config = dict(
    n_layer=8,
    d_model=128,
    n_head=4,
    n_kv_head=4,
    head_dim=32,
    d_mlp=384,
    vocab_size=2048,
    activation='gelu',
    norm='layernorm',
    norm_place='pre',
    norm_eps=1e-05,
    positions='alibi',
    qk_norm=True,
    attn_scale=0.22,
    bias='all',
    tie_embeddings=True,
    parallel_block=False,
    init='uniform',
    init_std_qkv=0.0602,
    init_std_o=0.0,
    init_std_up=0.0602,
    init_std_down=0.0,
    optimizer='muon_variant',
    lr=0.0125,
    lr_mult_o=4.0,
    lr_mult_down=2.0,
    beta1=0.95,
    lr_head=0.00954,
    grad_clip=0.5,
    warmup_steps=135,
    schedule='wsd',
    decay_fraction=0.323,
    decay_shape='linear',
    final_lr_fraction=0.0,
    batch_tokens=32768,
    seq_len=1024,
    doc_mask=True,
    z_loss=1e-05,
    train_tokens=132900000,
    steps=4056,
    dataset='wikipedia_en',
)
Each number is 50 + 10 x the weight over the matrix's rms, rounded and kept within 0 to 99. Layers, rows and columns count from 0.

# down: layer 3 MLP down (transposed), 384x128, rms 0.347, rows 137-163, columns 0-127
# up: layer 3 MLP up, 384x128, rms 0.28, rows 138-164, columns 0-127
down137:54 53 46 49 48 53 50 42 43 40 44 37 53 46 68 51 46 64 66 50 54 40 30 54 53 47 72 62 42 45 40 52 36 63 46 40 64 53 64 54 64 46 44 53 31 56 51 49 48 42 53 50 62 39 46 45 46 52 44 44 50 45 62 42 62 39 53 43 52 32 30 54 51 48 65 57 60 56 58 49 41 64 56 34 45 57 44 60 49 55 36 42 59 55 67 51 56 53 43 52 62 52 45 46 39 42 53 54 57 57 47 69 51 57 51 44 49 44 39 35 51 33 50 39 59 54 41 66
up138:50 54 52 50 49 45 77 35 44 52 64 65 60 47 47 62 52 48 41 47 35 53 70 53 73 54 47 43 63 60 54 52 55 45 56 77 45 51 40 58 61 48 68 56 29 41 46 44 39 64 56 66 51 60 66 42 50 45 49 53 59 57 44 38 42 61 46 56 51 46 46 26 64 50 54 58 55 50 47 49 52 59 43 55 43 40 40 44 60 49 60 56 42 56 60 48 45 27 34 55 31 34 66 29 45 54 48 38 38 48 30 35 53 35 52 41 33 41 59 53 39 65 51 64 58 55 50 49
down138:56 44 43 50 47 52 38 48 64 70 61 71 41 49 54 44 48 52 49 62 63 50 40 50 35 46 63 45 54 61 58 65 46 45 43 34 34 32 63 32 47 69 41 42 66 39 52 47 40 45 48 47 57 61 52 53 34 37 40 45 46 55 58 40 62 64 65 42 49 54 47 55 53 64 40 30 45 50 26 48 51 49 45 71 37 60 37 41 42 46 66 47 50 37 45 55 54 57 59 40 36 45 48 59 67 59 52 57 45 43 65 39 62 62 48 59 70 57 37 45 41 49 46 47 47 49 77 55
up139:49 37 58 37 45 33 51 70 48 64 58 48 33 35 41 59 52 50 60 50 47 45 47 55 31 39 50 54 64 55 51 52 52 43 42 50 55 58 59 76 49 51 51 68 45 55 41 41 57 41 40 44 62 44 62 78 61 61 44 42 70 51 53 24 36 41 53 31 42 73 46 53 54 70 49 61 60 41 39 36 59 47 51 54 45 38 59 46 52 56 58 39 29 40 58 50 61 50 43 47 40 48 50 47 49 47 47 42 56 45 50 63 43 78 39 54 48 52 42 70 63 39 58 39 52 54 45 50
down139:44 48 35 42 49 58 54 53 52 44 47 56 37 71 56 33 60 65 54 36 66 46 51 39 69 43 28 48 71 59 49 52 66 52 45 53 46 48 46 40 40 47 65 58 52 28 46 55 42 38 53 56 49 37 61 56 71 39 42 32 36 56 39 49 41 39 41 51 41 32 44 39 47 37 51 68 49 62 52 62 59 64 68 44 72 54 38 60 55 48 48 58 74 55 48 41 57 50 54 53 41 54 48 35 48 56 43 58 45 56 51 40 52 50 61 54 39 56 54 36 32 52 57 40 54 56 55 64
up140:28 37 54 50 31 63 51 52 55 62 63 42 59 46 54 38 54 41 60 38 57 60 34 52 46 52 43 42 45 38 54 39 44 48 44 46 52 63 45 46 60 58 45 48 33 43 44 52 43 45 50 38 70 45 70 57 43 52 52 62 63 66 52 24 50 44 59 35 55 56 14 41 47 51 54 48 54 39 68 55 58 36 37 65 59 68 32 55 45 44 41 63 60 65 55 44 42 64 49 62 52 61 69 33 58 27 50 48 44 47 39 68 32 58 37 38 39 52 60 43 67 65 54 65 41 50 51 47
down140:63 56 50 65 49 52 47 62 52 30 48 60 52 32 40 50 65 50 61 42 61 61 48 44 39 50 52 45 40 54 50 51 34 55 60 42 57 53 21 57 42 73 49 39 37 51 49 53 42 53 46 57 53 76 67 52 40 25 55 42 56 50 52 76 43 50 56 43 36 55 30 49 52 43 67 45 52 54 49 64 54 29 42 56 52 37 43 41 50 52 51 50 61 49 56 34 47 52 54 54 61 51 56 55 55 51 38 47 64 63 25 54 43 50 60 52 48 48 54 67 51 54 45 55 32 47 59 35
up141:49 51 37 54 49 33 43 50 29 53 43 48 44 44 42 56 60 42 46 47 61 38 58 61 40 41 56 52 66 32 54 56 59 56 29 47 36 45 70 52 44 39 48 69 64 66 49 47 55 64 48 23 43 36 43 53 45 53 40 48 51 41 52 34 42 66 48 61 44 50 48 68 44 62 51 56 80 44 54 43 39 51 40 57 60 53 52 63 50 37 63 56 76 54 50 37 67 71 37 48 51 34 44 55 74 41 42 59 45 51 50 62 57 52 54 55 54 44 43 55 40 46 39 58 55 46 43 58
down141:57 18 60 36 53 44 42 48 53 45 42 64 56 67 47 35 40 46 53 52 52 38 36 60 33 51 57 63 53 54 62 52 49 54 60 39 27 28 57 46 37 66 60 48 65 51 48 61 40 37 49 55 50 43 43 62 41 63 55 42 64 42 58 58 68 40 49 39 24 46 42 64 67 58 39 62 41 67 32 47 57 52 43 50 62 66 49 45 48 66 42 47 56 35 52 47 60 70 39 50 30 46 60 48 34 51 51 52 53 45 50 64 58 52 45 39 37 59 53 58 60 51 50 42 37 50 72 52
up142:68 28 55 54 62 45 58 35 42 66 62 53 50 56 44 53 40 50 54 61 31 46 61 36 46 45 63 49 62 29 37 47 58 31 55 43 52 62 45 74 69 57 71 49 51 44 59 47 41 44 27 42 44 52 53 43 60 62 51 52 63 63 46 48 52 49 30 54 46 55 50 51 50 56 45 42 52 54 51 59 51 63 60 53 43 50 53 47 47 58 62 58 30 42 55 32 45 43 36 68 56 43 51 46 60 45 60 41 57 50 39 64 40 43 59 33 39 47 50 65 55 41 55 54 61 46 53 45
down142:43 63 49 50 55 51 34 61 49 50 43 42 43 56 30 41 52 27 55 38 44 54 57 34 57 55 59 52 49 56 63 41 50 53 71 47 56 27 57 40 48 67 52 56 38 54 45 36 45 57 60 42 48 54 50 50 41 53 47 76 45 31 48 53 47 62 56 38 58 42 57 71 58 58 47 54 37 49 56 37 48 46 51 37 45 45 41 42 39 46 54 46 53 50 49 58 58 38 58 69 55 70 52 49 61 51 32 45 52 56 53 58 46 65 45 51 51 56 47 54 47 55 37 59 43 51 66 48
up143:60 46 65 39 66 40 40 56 52 46 61 43 45 58 66 43 46 48 50 57 38 61 47 56 46 49 56 47 56 49 48 39 53 54 55 47 64 47 55 39 47 76 45 48 60 55 50 53 49 50 39 52 33 46 40 36 57 43 37 49 46 49 45 51 56 61 45 43 44 57 17 34 42 56 37 33 52 33 73 59 50 59 46 55 42 54 49 56 51 66 39 53 68 66 32 56 47 58 63 59 51 53 33 41 42 34 57 68 61 48 35 48 54 51 46 57 54 50 45 39 41 54 43 42 46 48 54 65
down143:59 70 61 62 46 53 56 37 25 50 44 56 51 38 71 54 45 52 50 60 50 51 56 38 41 60 70 53 54 57 64 54 32 42 49 49 32 58 44 48 46 43 58 51 41 52 46 64 33 44 58 49 47 28 41 54 70 65 65 67 58 58 39 52 55 52 51 48 38 56 58 50 51 40 29 40 40 52 46 51 42 45 42 35 70 45 45 43 51 34 56 53 30 39 60 51 49 63 46 44 31 43 69 47 62 70 52 46 54 45 53 54 56 42 49 47 62 40 42 33 59 68 53 58 49 55 36 48
up144:53 64 31 44 54 43 56 53 48 26 46 28 40 35 44 46 52 48 55 64 64 50 54 41 45 52 69 35 58 54 56 47 60 53 35 58 44 47 47 23 54 40 44 54 52 62 66 55 62 48 58 63 61 51 62 42 43 50 55 59 43 52 32 58 55 48 45 63 33 66 40 56 44 52 28 32 61 45 67 56 72 58 67 44 53 47 48 44 59 33 36 43 45 59 44 50 55 50 45 58 49 38 33 48 51 50 51 60 56 52 54 35 61 41 61 63 48 55 61 54 58 59 54 54 44 42 30 54
down144:51 42 51 65 37 45 41 53 36 51 50 48 61 67 40 61 36 59 39 27 58 46 56 39 44 51 58 39 65 59 55 46 65 48 73 39 42 47 56 46 41 55 59 56 51 58 65 44 44 53 34 60 47 46 54 58 58 61 41 48 42 50 54 62 24 47 51 29 60 54 53 62 46 38 48 58 56 61 44 46 39 54 62 48 70 64 44 76 44 38 32 53 53 40 48 67 41 63 47 41 52 65 48 48 43 49 64 47 56 42 51 48 47 43 52 49 51 50 48 42 40 50 58 43 42 32 62 53
up145:60 55 62 44 59 75 58 60 57 30 43 44 48 52 45 44 45 74 47 60 40 69 49 49 40 50 46 65 68 41 56 46 59 53 62 43 38 34 49 71 60 31 42 38 45 53 57 64 22 51 44 71 31 51 50 49 35 53 59 35 49 49 41 46 56 46 43 57 52 48 53 42 45 36 71 62 57 37 45 41 41 39 52 55 46 45 46 43 43 49 39 53 64 58 40 47 60 48 48 56 33 56 44 62 51 52 33 55 45 54 45 69 50 52 56 44 55 48 48 58 39 59 56 54 55 52 61 44
down145:48 40 45 51 34 39 37 54 53 39 43 53 56 59 68 63 09 51 50 55 36 48 45 47 62 58 48 46 55 40 52 47 58 46 58 53 48 53 43 61 47 43 64 47 55 43 59 41 49 48 56 55 53 63 50 39 46 55 67 45 49 53 65 59 35 53 54 39 50 57 54 44 49 62 64 43 49 50 43 44 49 60 39 58 69 53 54 63 54 44 58 36 41 43 31 48 40 54 50 29 61 48 51 38 50 35 51 52 63 55 77 42 53 54 69 42 39 57 61 40 55 62 49 43 51 49 57 33
up146:46 50 52 65 36 56 48 55 56 40 35 56 49 42 47 34 47 46 42 52 43 41 60 29 42 50 44 65 66 55 37 65 53 57 61 61 54 58 50 52 31 65 47 40 49 52 51 47 47 46 55 51 53 65 54 53 44 58 45 34 41 62 31 39 51 47 51 34 47 63 40 41 49 59 48 50 58 37 57 43 41 48 54 55 47 58 66 58 60 71 54 43 59 39 75 52 43 40 55 47 48 48 54 61 58 62 45 84 75 46 46 23 53 42 41 33 45 45 46 56 60 53 53 44 56 52 38 45
down146:58 57 55 51 60 44 52 48 54 47 50 60 71 41 45 55 70 38 39 41 51 67 54 59 44 64 33 50 39 42 48 42 56 49 44 62 53 69 60 48 45 55 42 44 31 79 40 45 43 63 48 40 54 53 50 62 52 33 39 68 46 43 66 59 57 35 53 34 35 45 58 50 64 60 51 62 40 31 48 41 44 32 60 42 51 34 35 47 51 59 58 56 52 56 48 19 48 49 53 60 48 49 66 48 28 43 48 73 58 55 51 54 56 28 43 62 41 46 35 60 49 60 55 50 52 56 34 61
up147:56 45 58 52 36 49 33 50 50 58 63 52 56 55 45 54 49 35 52 72 35 54 52 37 34 41 54 39 30 46 56 41 37 51 56 50 46 43 59 50 55 45 43 52 54 60 33 47 60 51 56 55 38 42 56 44 45 64 43 46 57 64 48 41 43 55 48 61 39 48 55 43 51 28 52 65 53 54 56 65 47 33 59 55 61 57 48 38 54 48 48 60 62 46 59 72 55 54 45 35 56 45 48 43 39 51 56 61 64 55 52 57 56 54 46 51 55 30 43 38 50 54 37 47 63 34 71 59
down147:57 46 37 29 38 48 62 69 60 59 52 46 52 50 47 58 59 46 59 36 50 58 59 64 50 62 44 40 32 56 52 46 66 43 69 45 52 47 55 44 46 48 64 57 49 47 42 29 22 40 58 58 60 60 56 48 38 45 58 60 44 60 54 45 52 49 45 39 30 66 45 64 51 46 49 53 48 36 58 50 54 44 44 37 42 54 65 69 57 51 53 42 63 41 42 46 47 64 49 43 63 50 64 43 51 42 55 51 29 49 38 47 47 44 63 32 47 50 51 45 64 52 55 49 59 54 45 42
up148:39 42 57 50 32 38 49 52 51 45 32 40 53 37 37 48 47 42 28 50 59 46 59 43 52 40 58 57 53 54 21 56 64 56 44 63 55 73 60 39 58 54 38 42 52 76 45 51 58 43 39 45 49 59 41 50 48 42 45 54 51 42 80 50 38 64 51 54 43 58 57 66 47 33 47 43 68 50 66 41 61 52 39 50 30 59 51 61 56 64 48 49 51 39 49 48 54 55 34 61 63 46 36 48 60 40 45 62 45 64 39 55 54 35 58 60 60 47 65 52 44 41 43 39 47 42 46 53
down148:47 43 62 41 62 59 47 63 51 56 42 59 59 52 51 48 53 49 52 63 58 24 38 22 43 59 54 42 44 41 41 75 28 48 59 51 43 36 54 59 46 68 50 25 63 58 50 50 58 58 43 55 60 51 47 49 64 56 60 62 51 40 58 43 51 43 57 54 44 41 78 44 46 59 25 48 54 55 42 50 50 58 51 44 55 57 65 47 42 43 40 47 35 56 54 65 45 54 41 38 31 39 62 52 48 58 60 57 41 50 46 47 52 53 52 54 58 35 56 53 41 36 41 51 55 55 53 54
up149:56 64 51 64 70 33 30 45 52 55 62 60 60 40 33 57 66 54 41 51 39 55 49 41 43 39 48 52 55 40 50 65 63 57 50 50 65 38 29 66 26 62 31 47 40 45 50 60 57 39 33 49 57 49 51 55 50 47 54 54 73 50 50 64 40 52 53 70 44 69 49 28 35 37 51 55 22 43 57 61 71 72 62 54 56 48 43 32 58 50 44 40 66 44 50 66 47 44 46 64 60 47 49 57 22 57 54 35 69 44 64 55 54 39 40 56 41 48 53 50 67 36 39 60 57 37 24 57
down149:28 47 52 53 40 57 56 47 68 53 63 59 32 50 39 43 49 53 44 61 31 52 48 55 56 41 40 59 44 59 60 46 53 46 43 58 36 40 33 31 47 40 53 48 68 41 49 67 49 38 76 68 50 40 49 60 40 49 33 53 49 46 58 39 63 68 55 74 49 55 36 31 64 37 52 51 50 72 66 42 41 54 60 27 55 53 56 55 60 37 31 39 50 38 50 44 64 37 58 75 65 42 44 62 60 48 43 49 47 60 54 44 45 45 42 63 42 64 56 51 55 43 80 43 29 47 52 38
up150:60 52 49 57 61 49 55 30 41 49 39 56 61 45 45 56 55 65 62 56 52 64 60 45 47 45 47 61 57 56 37 59 33 68 37 57 55 51 53 42 55 59 39 71 56 45 52 33 31 52 34 42 51 42 49 52 54 54 62 64 35 32 44 44 68 61 40 50 60 45 43 49 50 50 53 56 43 32 53 59 48 47 50 50 47 55 37 46 57 62 63 53 54 59 62 51 60 59 24 57 58 44 67 55 41 44 67 56 54 37 56 54 53 38 62 30 60 37 53 43 61 48 46 34 43 47 47 49
down150:47 61 36 43 49 55 34 45 38 61 36 50 28 58 52 64 52 51 62 58 53 51 55 47 59 31 38 48 45 54 51 37 45 50 59 51 46 71 41 50 46 36 47 46 62 36 53 49 71 53 49 42 48 43 61 51 57 58 56 46 55 53 49 39 47 44 41 51 68 34 43 53 54 51 52 49 53 52 61 41 51 50 50 37 64 68 45 42 53 53 39 34 49 43 56 50 54 52 63 47 58 36 49 35 52 50 64 47 60 53 51 53 51 42 51 46 48 53 29 56 61 57 49 67 58 49 62 55
up151:66 42 58 52 47 39 42 64 62 30 58 62 34 52 41 52 33 67 61 70 55 49 31 52 28 55 44 55 49 29 60 62 35 42 52 59 56 37 44 50 59 53 61 29 30 55 70 51 53 56 50 49 31 62 56 67 42 54 32 49 67 32 44 40 42 62 40 49 54 48 65 53 56 57 45 40 46 58 45 32 64 55 37 60 61 53 34 48 51 38 58 51 57 43 54 53 53 50 68 38 19 61 54 51 39 33 55 63 63 59 58 60 46 51 47 52 74 53 58 64 48 49 44 50 46 51 46 50
down151:34 56 44 38 27 38 53 47 35 50 35 64 40 60 72 38 64 54 52 28 38 56 61 64 47 60 37 42 50 31 41 33 47 56 61 72 57 42 44 57 63 48 51 42 35 59 44 24 73 80 44 48 56 33 41 44 52 46 42 49 51 71 56 73 48 59 65 54 49 53 54 43 38 58 48 47 55 26 45 49 58 53 60 51 63 58 50 34 61 44 37 40 53 47 71 66 44 53 62 49 55 26 52 50 37 63 65 43 39 62 48 56 57 48 54 47 42 76 44 61 46 55 48 46 43 45 48 55
up152:58 43 26 48 37 58 44 52 43 32 41 48 47 56 37 39 43 30 46 61 56 49 34 53 49 57 54 43 73 46 49 52 51 47 51 56 54 30 64 50 49 56 32 62 52 49 65 59 55 60 54 50 49 26 52 40 51 39 47 42 59 67 39 58 58 42 38 50 57 55 65 64 54 39 54 54 58 68 62 57 34 64 53 40 42 57 46 60 33 48 29 52 67 40 54 71 41 48 58 49 43 62 61 22 50 54 44 52 46 61 45 52 50 44 50 46 61 33 54 53 56 45 46 66 33 48 55 65
down152:57 64 64 50 62 37 48 66 49 55 57 45 60 60 64 59 46 39 39 53 62 47 50 63 42 46 35 54 47 29 47 47 43 38 38 47 41 62 36 56 40 60 45 34 56 47 54 48 50 49 41 51 45 42 40 50 62 36 74 33 40 64 25 49 64 53 51 41 51 57 56 44 53 66 68 45 68 52 48 52 42 13 66 53 48 58 53 41 27 62 24 50 58 56 50 50 47 42 50 59 47 59 38 44 57 37 62 50 67 63 63 42 42 62 35 43 74 43 66 51 48 51 64 67 43 25 40 53
up153:49 51 46 38 50 53 41 36 62 42 57 53 48 44 59 54 52 51 52 48 66 60 55 51 46 41 45 51 48 41 55 44 47 58 53 40 49 67 58 58 43 49 32 63 44 37 55 65 46 46 41 42 40 49 50 65 45 40 35 41 54 67 54 42 49 41 41 48 66 53 50 41 29 45 48 55 64 58 60 52 48 61 42 52 48 55 49 63 51 39 54 53 57 59 43 59 44 38 25 42 43 53 61 43 34 47 58 57 52 43 52 47 69 56 59 34 46 50 50 52 49 64 56 40 70 48 54 59
down153:47 44 51 55 55 46 48 71 43 52 50 35 51 57 51 66 48 35 48 48 48 48 47 45 46 48 46 48 56 61 48 52 49 41 57 63 54 57 50 56 40 56 50 52 41 61 51 38 51 70 43 64 51 59 58 50 53 57 58 39 41 37 53 60 50 61 56 50 44 62 53 51 43 51 45 44 46 31 44 48 51 52 51 49 48 51 49 55 63 46 57 43 29 37 50 57 60 42 54 45 48 43 53 52 45 42 48 47 49 54 58 51 35 24 53 57 53 54 51 52 48 53 54 67 39 53 49 47
up154:47 43 68 49 39 58 61 55 56 50 78 53 59 40 36 30 56 46 35 45 30 45 45 44 51 48 39 45 47 63 59 52 62 62 48 71 56 72 45 45 64 39 53 53 32 39 55 48 36 38 45 45 45 48 48 25 53 41 44 46 59 43 35 49 51 28 50 57 48 56 54 44 40 44 44 50 49 47 57 43 66 77 52 34 64 32 60 47 72 56 52 53 59 55 61 50 46 34 53 38 57 39 41 59 41 50 51 58 51 54 56 51 53 52 42 59 43 66 54 53 53 46 46 62 33 62 65 60
down154:60 54 58 47 74 60 67 45 61 24 35 63 72 44 47 54 65 35 42 53 38 46 71 41 58 56 45 52 51 47 56 44 58 46 38 52 58 42 61 46 54 62 42 37 52 53 54 31 42 38 41 54 29 51 41 62 47 42 29 52 31 62 63 51 52 33 48 38 46 43 66 45 53 36 18 56 53 47 49 51 52 50 58 42 59 55 59 52 31 43 64 51 52 37 68 46 48 49 60 32 51 49 58 71 54 29 54 72 83 51 42 56 53 57 46 36 70 50 46 57 53 57 56 35 62 22 41 53
up155:68 48 40 41 51 48 61 56 62 34 55 46 47 42 46 44 56 46 50 83 28 61 48 62 44 37 53 44 64 47 42 64 59 44 64 45 56 37 42 48 50 49 63 46 31 62 48 57 33 55 42 66 64 62 34 43 54 52 45 49 42 72 39 55 36 52 49 44 57 54 48 42 53 58 45 41 73 53 37 62 61 57 45 51 46 41 47 54 57 61 59 57 53 53 38 61 65 42 39 54 28 36 53 55 62 64 52 51 67 47 43 50 67 60 42 49 40 38 48 35 48 46 52 65 40 61 38 43
down155:57 32 42 63 44 61 60 39 40 42 56 45 27 57 41 52 33 45 34 58 53 68 37 55 34 54 62 44 40 42 62 54 59 52 48 64 53 59 62 45 49 40 58 34 58 54 36 53 60 49 38 46 28 50 62 54 52 81 44 39 71 34 45 48 49 31 63 54 44 60 53 40 36 57 50 64 67 54 50 43 66 45 42 47 41 43 53 65 54 56 60 58 37 54 53 49 39 47 56 45 39 53 61 46 39 65 49 51 54 58 50 30 55 64 37 51 59 27 48 48 58 64 55 53 74 47 44 42
up156:50 29 54 44 55 61 56 47 54 45 51 40 41 39 59 56 59 31 60 53 39 44 40 44 51 42 22 54 55 48 49 46 59 40 44 58 43 43 34 54 56 27 30 66 75 55 55 41 60 51 42 42 62 41 64 55 44 64 55 76 53 40 46 64 55 50 41 57 52 55 61 39 38 54 49 50 62 36 46 81 52 37 64 48 39 53 41 59 67 44 51 53 68 44 53 44 41 46 44 44 40 67 45 38 46 55 68 36 50 48 53 48 61 38 57 47 46 69 41 49 55 48 55 47 41 63 57 53
down156:41 54 48 48 43 68 64 40 59 62 64 35 67 39 53 36 74 34 34 73 48 37 56 59 61 64 56 48 67 41 55 51 51 66 41 73 55 30 50 31 18 56 35 49 52 45 53 45 44 44 49 49 50 44 47 51 53 52 42 48 46 63 69 55 57 49 60 49 54 66 56 34 55 68 45 48 63 51 54 41 38 37 59 41 50 56 36 52 62 45 54 28 49 54 40 50 52 38 49 44 39 59 42 50 44 68 31 40 35 58 40 51 63 41 44 44 50 42 53 61 48 49 68 45 61 55 50 40
up157:53 47 62 36 49 51 60 48 64 36 50 40 62 34 43 37 55 52 57 39 56 56 39 49 57 57 48 65 40 63 50 32 66 46 46 53 37 55 41 47 59 52 51 37 45 38 73 58 43 55 53 61 43 60 36 45 47 65 76 31 46 63 45 61 61 47 46 35 24 47 53 50 41 46 53 71 36 55 50 58 52 68 55 69 49 51 48 42 28 54 53 53 64 49 37 55 47 44 46 55 58 37 56 48 58 55 50 30 52 67 56 40 52 57 54 56 67 35 64 31 50 59 47 61 43 40 39 54
down157:35 48 61 57 71 63 61 48 42 49 55 41 43 43 53 32 50 61 44 39 57 32 55 65 74 36 69 57 47 56 70 51 49 50 49 57 45 41 34 39 62 73 59 61 58 41 40 68 50 68 56 57 37 47 78 62 33 34 34 34 43 64 31 48 59 51 62 55 28 38 46 48 45 44 45 45 41 45 37 49 59 42 35 40 46 76 22 54 19 51 35 64 59 58 47 28 58 34 41 47 60 69 46 47 53 41 59 58 40 46 66 42 70 47 62 57 51 40 65 56 43 48 34 58 56 52 57 68
up158:53 62 47 41 52 49 47 39 44 56 66 34 56 44 50 51 40 74 46 61 36 45 55 47 69 53 50 61 25 46 61 36 51 69 48 56 52 60 44 49 42 62 71 38 50 50 51 60 43 37 65 56 43 46 56 49 21 63 52 55 43 45 51 48 55 48 39 36 49 47 59 43 38 58 53 45 61 48 41 24 50 50 52 55 42 48 49 52 51 39 43 40 48 54 44 69 51 51 44 59 58 39 52 37 45 43 76 41 43 55 42 54 63 60 63 59 57 56 45 47 49 74 54 57 58 33 42 41
down158:38 67 49 44 40 65 42 34 47 47 56 60 48 66 51 53 62 33 48 43 28 54 50 45 60 43 41 61 52 61 25 33 74 38 40 60 48 62 35 55 49 36 44 48 52 38 44 56 67 48 68 54 77 38 61 49 52 31 54 77 37 34 56 47 36 50 67 64 60 52 54 35 50 50 62 64 41 46 62 59 78 54 61 26 52 57 46 35 61 44 65 40 44 47 50 33 62 41 52 58 43 56 38 64 55 66 41 39 46 42 65 47 37 49 51 49 61 52 44 51 37 49 53 54 36 67 42 48
up159:57 49 60 57 43 44 44 20 63 58 42 54 41 61 52 60 46 53 36 53 55 53 66 57 65 49 62 40 49 48 72 43 49 60 57 62 65 47 55 54 53 62 66 41 26 56 64 68 42 35 56 51 61 28 33 74 40 66 49 41 58 46 52 40 41 55 55 36 46 70 53 41 63 42 54 54 49 35 48 56 60 37 49 47 50 36 50 63 68 39 43 65 50 31 39 57 46 57 45 57 63 39 41 46 49 57 44 42 71 58 58 39 46 53 58 33 43 48 46 51 49 49 28 42 42 52 43 50
down159:48 48 52 40 49 64 47 70 63 49 52 49 56 49 59 45 70 63 38 54 42 35 56 44 55 43 53 60 40 42 59 47 47 66 38 44 41 58 39 35 43 37 59 57 35 48 48 44 45 53 63 51 25 35 57 55 49 33 42 43 77 55 42 54 64 60 66 49 53 33 51 50 48 39 52 30 51 57 53 35 58 64 55 40 57 45 46 22 57 43 58 48 56 43 47 72 40 60 47 59 46 48 39 71 58 48 72 47 52 51 43 53 49 54 60 72 43 45 49 42 63 50 59 51 49 29 47 49
up160:48 50 50 66 40 42 32 55 39 49 52 44 35 41 57 61 50 34 54 50 52 42 50 55 32 52 56 51 48 35 42 56 63 48 32 77 46 48 43 39 55 53 32 39 46 43 49 38 72 65 42 50 27 38 55 61 63 38 57 66 64 54 46 61 54 68 52 70 53 58 45 45 45 59 32 50 46 47 68 68 69 37 45 64 50 38 53 39 58 60 53 45 50 48 60 49 44 67 52 48 65 34 37 54 58 48 51 38 41 41 51 41 51 51 45 33 50 42 60 56 62 63 65 57 55 47 54 44
down160:54 43 46 49 57 64 20 56 55 41 44 68 40 44 37 66 35 51 38 53 45 46 42 53 58 25 48 64 45 49 48 45 57 60 37 65 38 41 53 53 47 46 57 39 55 47 63 47 77 75 34 50 30 66 44 42 53 34 57 51 59 59 59 44 48 51 66 46 58 26 67 52 56 59 41 58 60 57 37 63 60 38 48 55 39 63 39 40 43 56 45 63 54 55 48 50 53 30 61 38 49 49 57 37 52 44 51 53 47 62 49 33 56 54 36 65 45 39 55 32 50 67 47 55 55 50 51 68
up161:36 55 54 52 41 57 42 50 43 58 67 40 54 49 49 40 73 46 53 45 55 38 47 60 42 61 46 32 32 50 61 39 63 61 45 48 51 59 40 53 54 50 39 45 59 44 60 51 66 77 43 49 54 44 63 44 62 51 61 47 41 63 41 44 42 38 63 52 47 48 24 57 44 55 67 53 55 58 49 54 63 68 32 46 47 41 31 59 52 57 52 50 68 45 51 46 56 41 36 58 47 26 46 37 29 44 50 41 59 42 70 55 55 54 50 46 47 65 48 56 45 53 51 49 46 46 49 46
down161:43 56 39 46 60 41 48 44 51 62 66 51 55 58 41 41 54 52 52 33 49 55 51 66 37 57 38 25 26 45 48 22 37 44 58 48 59 47 55 64 40 66 53 57 66 63 57 53 78 53 39 40 59 71 74 36 51 49 47 33 42 76 43 53 33 69 35 41 37 56 39 57 39 65 67 54 51 54 41 56 52 50 43 50 47 48 49 48 53 58 38 63 58 53 53 45 44 36 44 45 38 58 64 55 50 44 65 64 35 48 69 49 77 45 63 51 30 48 46 58 49 60 22 45 45 51 46 37
up162:69 43 48 47 54 60 42 39 52 50 33 51 33 41 59 45 50 47 67 46 57 41 52 52 47 62 52 64 55 33 60 48 48 74 60 58 42 59 35 37 49 31 56 53 54 68 63 49 50 49 45 50 70 57 32 65 46 53 59 28 53 39 45 45 44 55 30 31 48 36 50 49 45 65 54 53 43 38 58 50 46 54 70 61 47 38 46 63 41 61 49 72 51 58 55 26 42 54 46 54 37 38 52 27 56 72 60 43 41 34 55 51 58 64 65 46 51 28 49 66 42 47 63 58 55 64 50 51
down162:53 47 58 42 61 43 49 52 66 55 55 37 45 49 61 43 41 55 34 44 44 46 64 50 47 40 43 66 59 51 45 56 43 76 51 36 46 60 43 58 42 71 44 34 41 53 64 49 53 40 46 43 53 41 40 51 43 60 71 19 44 65 39 44 56 51 54 55 46 43 34 45 53 67 46 49 55 50 50 53 51 35 56 64 45 54 43 30 40 60 49 54 58 67 44 63 39 48 51 57 47 59 51 57 53 36 51 34 50 42 47 71 51 64 51 54 49 48 55 34 60 55 41 73 60 29 49 45
up163:73 65 53 60 53 42 41 52 68 46 54 42 46 40 49 40 56 75 67 43 43 53 41 60 60 51 38 34 67 48 43 56 35 35 58 46 58 40 53 58 70 45 45 40 46 43 53 43 46 47 59 47 46 40 53 48 41 47 64 52 46 54 61 41 51 44 45 60 49 47 44 42 39 47 54 45 42 58 60 61 41 68 38 46 49 63 42 27 65 57 39 60 50 52 49 51 46 57 52 53 67 60 48 50 59 53 44 52 43 57 66 54 48 64 48 50 49 46 44 33 39 61 31 54 50 34 53 59
down163:50 57 43 50 43 48 58 46 48 40 70 39 57 59 34 31 47 30 53 26 61 43 54 42 62 47 27 61 41 49 68 50 50 53 48 72 46 68 39 54 60 68 50 44 49 44 42 37 46 70 55 46 47 57 71 43 45 14 42 41 56 45 54 43 57 52 41 54 46 56 48 42 52 38 53 43 54 74 48 45 67 49 57 36 48 55 37 69 60 61 39 46 50 47 43 60 50 45 32 72 32 65 38 51 51 71 47 74 62 51 56 52 38 45 45 66 45 48 33 49 45 52 68 48 40 48 52 64
up164:38 50 42 55 51 37 64 44 45 45 41 44 35 51 61 53 43 54 54 64 50 38 55 64 29 42 56 59 49 31 45 43 47 51 49 47 45 51 64 46 34 55 53 58 54 66 52 56 51 52 39 47 53 41 44 40 49 59 53 38 51 47 51 52 53 59 57 60 51 52 50 55 52 55 62 29 53 57 46 43 51 68 59 61 54 50 47 59 44 53 49 44 37 46 32 72 61 43 45 50 60 52 42 56 49 56 69 55 37 64 38 47 64 13 46 42 52 63 49 58 57 48 56 37 51 54 41 35